Part of a small language model's weights: 4 heads of 64, untied embeddings.
Each number is 128 + 32 x the weight over its row's rms, rounded and kept within 0 to 255. Layers, rows and columns count from 0. The size above them is the row's rms in percent of the matrix's.

# layer 3 MLP gate, 768x256, rms 0.0804, rows 218-242, columns 128-255
size [ 97 101 101 102 141  96  94  95  98 102 100  95 107 103  99  91  92  99  90  95  91  99 111  93 103]
[[ 84  96 136 121 123 112  81 150  71 167 125 157 135 138 118  58 186 108 149 102 153 124 101 102 180 144  42 155 134 148 101 155 168  46 123 147 121 130 184 150 107 172 114 147 128 152 195 101 149 119  82 176 132 139 121  86 192 171 116  86 100  96 150 126  64 122 159 143 145 149  81  93 148 131 140 120 186 195  80 114 182 118 161 124  59 138 168 133 162 189 139 138 124 182 116 129  83 116 170 107  48 149 159 146  98 146 175 129 162 123 110  91 143  72 120 194  90 122  89 160 143 149 129 182 177 120 122 150]
 [174 164 135 149 113  76 148 118 123  94 117 159 157 135 126 115  49  95 152  49 205 160 102 188  64 174  91 142 162 107 152 120 172 118 132 198 145 205 153 173 122  67 135 134 126 141 112 108 125 161 168 124  87 128 108 139 156 117 177 122  71 147 101 134 142 139 117 160 166 135 174 119 188 123 148 221  74 167 116 115 169  94 105 155 128 146 120 100 178 113 106 158 128 141 169 117 109 159 105 184  84  83 145 124 156 110  63 124 104 149 151 103 166  71 155 184 131 153  94 141 164  97  82 139 134 128  79  94]
 [ 86 104 132 114 182 151  92 128  71  75 125 109  88 127 115 148 100  78  68 146 107 152 138 124  88  98 136 117  94  75  90 119 111 179 113 130 108 152  70 119 128 137 106  82 127 116 108 188 177 128 111 134 165  93 160 112 171 146  89 136 130 170 133 157 168  96 157 133 118  92 210  99 112 130 176 111 142 187 144 182 135 107  73  79 139 125 121 116 185  45  59 110 125 157 114  93 123 101  94 126  90 112 101 133 147 107 161 164 123 105 191 136 199 177 133 112 174  96  84 132 138 170 111 159 111 148 164 139]
 [ 84 164 133 133 144 109 126 124 147 133  83 134 128 178  82 105 164 129 170 124 152 100 154 124  88 178 120 142 142 129 121 155 129 148 184 157 139 165 101 197  71 109 121 100 178 152 106 176 197 102 173 108 132  97  85 103 161 184 133 103 137 116 141 117 126 136 115 103  77  70 112 140 123 127 100 157  72 186 116  99 142 103  65 158 162 174 105 134 144 145 112 143  79 145 183 106  85 126 174  77 152 151 125 146 127  54 196 179 155 158 154 119 167 105  96 139  56 121  58 156  63 146  87 139 128 184 121 134]
 [ 95 141 118 157 108 172  77 133 173 176 143 103 171 138 146  76 140 131 121 163 110  65 120 125  96  99 147 206 100 125 141 204 100 158 186 158 120 128 128 127 121 119 121  84 150 167 161 134 135  97  90  70 129 141 144 110 129 147 159 125 126 134 154 115 208 161 150 128  67  64  90  71 144 137 171 104  79  81 114 134 145 175 101   9 149 138 113 105 176 122 132 131 133 169 130 166  38 108 112 108 161 149 142 170 129 116 111 167 165 104 169 104 119 137  75  93  58  85 135 128 112 131  93 133 102 177 104 128]
 [136  83 154 149 176 129 150 160  91 124 124 107  98 106 174 124 165 129 185 128 207 102  73 100  80 105 193 157 124 118 135 124 133 107 100 174 128  83 170 161 169 124 146 107 176 160 117 147 148  97 132  66 119  39 131 167 150 153 169  48 151 180  94 151 103  49 115 142 110 158 134  65 117 118 184  79 105 117 116 108  53 147 138 153 112 121 167 101 109  96 154 122 144 203 133 107 149 155 116  61  93 117 139 160 169  93 131 176 112 184 174 107 128 161  72  79 112 136 128 139 158 138 118 111 121 108 170 123]
 [ 98  82 115 182  90  94  61 172 115 113 163 140 156 123 152 110 101 169 120 133 101  83  78 211 164 108  87 128  99 153 128 182 148  80 121 142 134 140 126 158 124 140 101 135 118 147 147 110 138 193 140 171 122 150  55 110 155 172 126 129 125  86 135 143  97 131 110 192 164 182 107 138 142 165  92  51 126 104 125  47  97  83 106 114 127 195 156 152 149 111 111  90 186 161 169 117  60 193 150 167 133  53 164 111  86  97 156 109 100  93 104 127 162  97 139 161 102 187  95 102 119 150 154 136  89 109  78  90]
 [142 110  64 130  76 166 119 113 113 106 134 135 159 170 157 140 168 194 172  66 128 116 122 139 154 157 126 133 149 132  57 134  47 132 100 115 126  92 130 120 149  86 177 162 158 125 150 160 160  93 146 123 136  68 182 104 148 224 100 141  93 118  99 157 172 111 131 115  81 131  82 136 123 206 110  93 148 160 105  86 192  92 103 113  99 155 119 105 111 117 126 110 140 152  96  91  71 121 153 141 137 147 118 126 127 125 158 145  90 136 166 124 135 112 152 121  83 137 116  77 121 114  76 116  98 151 182 112]
 [137 156  78 165  94 104  69 140 127  87 144  93  70 112 125 140 116 117 152 142  74 150 222 142 132  98 140 100 140 101  78 123 148 137 170 126 200 124  72  77  83 130 210  68 109 147 159 118 139 192 126 159 138 109 129 104 128 154  97 166 118 130 102 168 167 149  97 112 130 100 116 122 108 127 165  55 127 132 122 166 179  63 147 159  95  96  66 101 114 189 153  95 168 139 135 168 105  63 179 109 145  92 164 152 122 138 139 180 165 192  81 131 140 133 120 121 110 146 152 125 111 128 111 145 139  38  77 138]
 [132  73  98 160 121 150  92 144 102 162 160 187 103  94 189 156 128 149 150 124  75 132 135 100 206 162 113 158 163 108  52 129  57 134  99 147 130 129 100  80 137 122 113 115 125 157 155 129 155 123 120 109  87 116 106 113  76 139 128 130 143 139 106 149 173 197 124 112 152  79 121 127 213 146 141  64 101 126 136 123  94 214 102  44 116 120 121 126  76 144 130 139 113 139 142 178  87 129 140 112 125  99 126 121 110 103 125 147 157 120 137 166 182 136 146 103 109  71 156 107  95 180 123 112 154 166 126 146]
 [115 130 140 149  99  98 126 181 113 116 145 103 134 170  51 126 115  94 167 129 129 164 126 143  86 122 139 184  72 189 143 148 193 142 148 115  92 109 155 145 122 186 111 136 139 137 160 115 164 145  85 100  91 129  63  96 194 149 135 117 125  88  99 170 132 137 112 106 118 138  98 167 138 121 137 125 133 143  57 119 122  69  56 132  92 137 138 192 115 134 176 114 128 100 186 139  68 155 171 136 178 106 137 174 123 126  76 113 100 143 104 155 137 106 147 158  95 170 102 146 170 161 174 158 110 154 180  94]
 [102 101 121 162 133 177 113 144 122  99 174 178 121 133 178  89 130 154 139 120 106 145  88  85  96 123 186 119 153 122 124 120 118 220  97 130  79  85 125 108 166  61 126  54 140 128 122 174 103 132 184  99 123 108 123 157 105 147  95 135 142 163 134 142 126 153 104 162 153 115 101 110 126 159  91 110 121 172 118  99 120 140 191 105 160 137 127 166  52  99  71 146 176 120 103 118  87 120 108 115 117 109  96  73 145  73 188  88  75 103 119 121 130  99 191  73  88  94 124 146  65 134 118 112 187 124 119  97]
 [125  83  32 101 168 115 141 160 117 148 190 100  99  48 174 112  93 173 105 140 154 110 193  38 141 127 151 158 155 173  87 123 152 125 140 135 122 107 137 162 122 152  80 149 104 106 109 135 112 158 119  93 156 151 118 174 121 153 189 101 121 132  88 161 116  77 127  99 205 116 132 134  99 148 108 122 135  95 109 124 106 104 169 144 105 163 141  95  89 108  81 103 130  66 152 104 121 129 171 107 126  99 139 157 129  80 166 153 148  90 113 142 147 175 130 127 128 144 130 159 109 127  74 112 105  35 188 143]
 [144 164  90 142 117 181  83 175 124 184 146 121 130 135 170  98 137 148 122 102 130 113 100 125 122 139 138 112 149 152 117 189 160 149 102 160 177 125 123 120 127  92 153 143 151 141 139 129 166 143 135 117 166 170 135  95 102 102 141 154 132  99 178 170 159 117 119  99  91  91  53 155 243 117 128  68 138 167 154  80 207 163 158 121 132 148 140 133 141 142  88 134 127 141 136  96  85 134  72 145 178 133 113  93 119 124 141 106 158 111 102 166 191 108 196  62 116 100  95 142 136 138  38 137 134 122  77 141]
 [ 80 101  72 108 141  98 113 129  92 141 140 122  89 110 146 182 142  83  94 139 120 135 139 160 126 139 129 134  90 132 121 101 179 163  67 113 152 138 149 155  94 150 133  71 113 102 142 156 206 136 139 121 159 114 149 130 119 121 127  77 171  80  81 105 139 100 127 120 128 116 111 129 150 101 169 126 155 149 145 100 121 139 147 113 163  94 127  87 109 175 165 140 139 181 210 129 179 124 156 101 167 119  96 126 124  99  90  13 115  97 140 197 173  97 109 121  97 101  89 101 141 112 139  97  98  95 138  84]
 [126 138 152 153 132 139  59 158 172 150 181 139  59 125 175 149 118 147 151 112 117 164 168 174 128 147 134 135 147 113 160  91 169 131 144 148  71 120 104  81 115 141 163 163 158  77 141 151 117 117 129  68 153 154 101 141 109 138 126  82 136 163 140 112 127 142 100 144  78 100 163 102 191 133  55 113 160 119 116 185 115 188 122 103 102 153 108  88 148 142 128 139 178 214 131 169 170 109 153 101  84  98 113 146 216 136 101 161 152 152 128 110 137 177 160  91 102 162 149 132 144 154 144 155 130 150 135 201]
 [134 112 184 134 120 165 126 160 142 134 152 155 143 120 115 120  96 114 133 172 141 117  88 189 122 154 170 146 126 113 177 108 139 153 118 143  81 152  80 154 125 100 130 153 110 113 144 122 136 157 185 123 101 148  94 136  45  39 159 116 214 108 125  80 126 135 101 129 103 118 133  94 126 140 110  89 109 136 157 131 126 172 152  95 109 123 170  75 196 147 144  98 171 150 135 223 102 115 115 109 110  84 122  85 108 129 120 174 118 110 174 170 106  81 127 104 125 160  84 139 129 123 152 172 117  91  91 122]
 [113 100  94 103 106 185  86 135 126 185 148 120 110  66 164 118 146 156 134 144  64 143  84 124 255 137 159 139  69 150 117 135 123 150 112 119 150 141 188 102 103 147 122  94 110 162 128 169 126 165 166 116 103  81  99  43 151 144  97 156  54  97 135 157 102 106 126 108 133 166  86 118 142 134 116 120 108  71 176 133 153  88 125 140  94 153 143 140 103 122  75 132 153  81 138 105 111 166 163  58 152 143 174 124 145 147 125 118  81 122 130  84 114 106 142 169 123 131 135 164  93 185 137 124 160 119 161 114]
 [109 150 165 109 157 164 195 138 109 125  95 127 116 116 100 192 150 111 149 110 147 138 136 101 144  82 129  56  89 131 121 123 123 100 157 162 125 120 198 105  82 152 146 106 152 127  51 113  94 155 158 130 132 176  97 217 129 162 186 123 102 150 128 111 130  81 182 133 134 177 104 119  77  55 110 127 118 140 121  96 153 144 107 189 178 114 136 103 181 118  98  67 156 129  63  83 156 140  98 104 128 152  97  82 214 162 162 102 115  74  84 136 167 158 113  82 124 153 147  54 117  91 132 106  87 128 158  99]
 [131 144 177 105 161  64 164 146 155 116 111 113 136 144 128  99 112 162  99  99 129 170  94 136 130 110 161 142 123 105 157  92 120 108 107 182 136 131  87 127 114 131 147 149 146 142 126 161 118  25 114 171 141  58 143 113  81  82 126  78 199 114 135 121 188 198 119  94  90 147  97 133  73  91 103 134 112 142 126  91 107 149  83 104 116 134 156 101 200  91 165 170 132 174 141 158  94 118 119 111 144 105 131  72 145 168 163  86 152 131 112 122  51 108 125 120 155  81  74 122 174 143 141 219 171 137  72 150]
 [ 87  83 136 150  80 157 157 100 133 132 107 175 134 129 113 155 165 190 126 190 174 108 132  99 154  88 113 112 139 117  83 134 127 169 140  82 175  72 151  59 168 225  99 172  93 182  77 179 180 154 117 106  92  75 108 136 134 146 144 168 118 137 162 121 149  89 113 135 121 147 164  81  77 111 133 179 102 134 145  85 148 144 148  63 120 106 141 129 138 117 122  95 126  98 120 101 135  72  96 138 135 179 131 156 125 149 156 194 101 139  86 120  47  93 110 103 204  94 166 154 102 131 141 105 186 132 161 133]
 [154 115  92 154 114 123 148 130 116 138 143 122 126  89 177  64 145 102  74 165 134 125 126  88 155 153  80 185 148 197  64 167 123 149 188 166 106 119 158 171  48 128 115 146  73 184 118 116 157 184  74 139 134 153 136  55 132 176 114 131 123 104 118 178 169 182 121 146 102 126 129 100 115 149 119 118 164 161 133 139 140  92  73  84  98 130 100 124 154 107 131 181 104  75 139 122 143 163 105 152 120 126 148 113 121 119  87 148 172 193 144 137 171 147  80 158 144 146 167 115 139 169 102 150  92 167 141 127]
 [112 117 139 180 109 162 107 117 130 192 191 176 132 123 133 122 114 132 136 162  99  71 120 143 149  39 115 169 148 116 147 132 118 184 144 157  68 114  99  87 129 113 132 116 171 127 128 170 129 148 135 157 191 108 141 125  71 157 161 105 129 157 121 134 215 155 137 131 100 103 145 117 117 127 179  54 110 155 145 144 127 175 114 113 144 179 118 100 144 103  69 122 176 154  91 165 115  95 147 143 169 132 149 122 137 111 153 183  74 148 153 115 150 200 128  94 145 129 133  51 115 163 122  93  99 153 214 146]
 [128 105 100 155 107 138 154  77 181 142 113 134 149 135 176 117  89 154 109 132 103 106 149 161 120 158 137 158 104 133 149 130  91 122 191 154 140 114 148 129 124 131  85 176 127 139 118 167 171 173 138 120  60 120 117 138 137 110 158 196 151 124 149 128 129  84  67 133 131  34  79 135 147  76 117  91 103 135  38  78 128 191 106  94 106 141  88  86 157 120 127 184 141 172 202 161 132  82 124 124 146 152  88 121 142 107  76 141 167  67 122 158 125  97 117 164  87 122 135  99 107 116 137 158 113 140  87 134]
 [120 121 107 173  93 175 135 152  86 180 170 135 124 117 122 109 154 110 114 114 133  65 123 140 159  57 130 178 129   1 111  96  79 119  97 175 113 135  87 115  77 124 112 100 119 104 150 101 153 147 128  79 113  86 156  98 164 208 114 157  94 141 135 140 176  90  99 151 129 136 110  93 109 130 145 149 109 101 170  53 133 115 123 120 171 130 132 139 161  54 123 141 131 154 103  80  68 160 115 147 144 136  86 202 144 123 133 163 132 117 172 134 158 148 119 142 157 120 121 142 119 157 126 136 178  94 111 166]]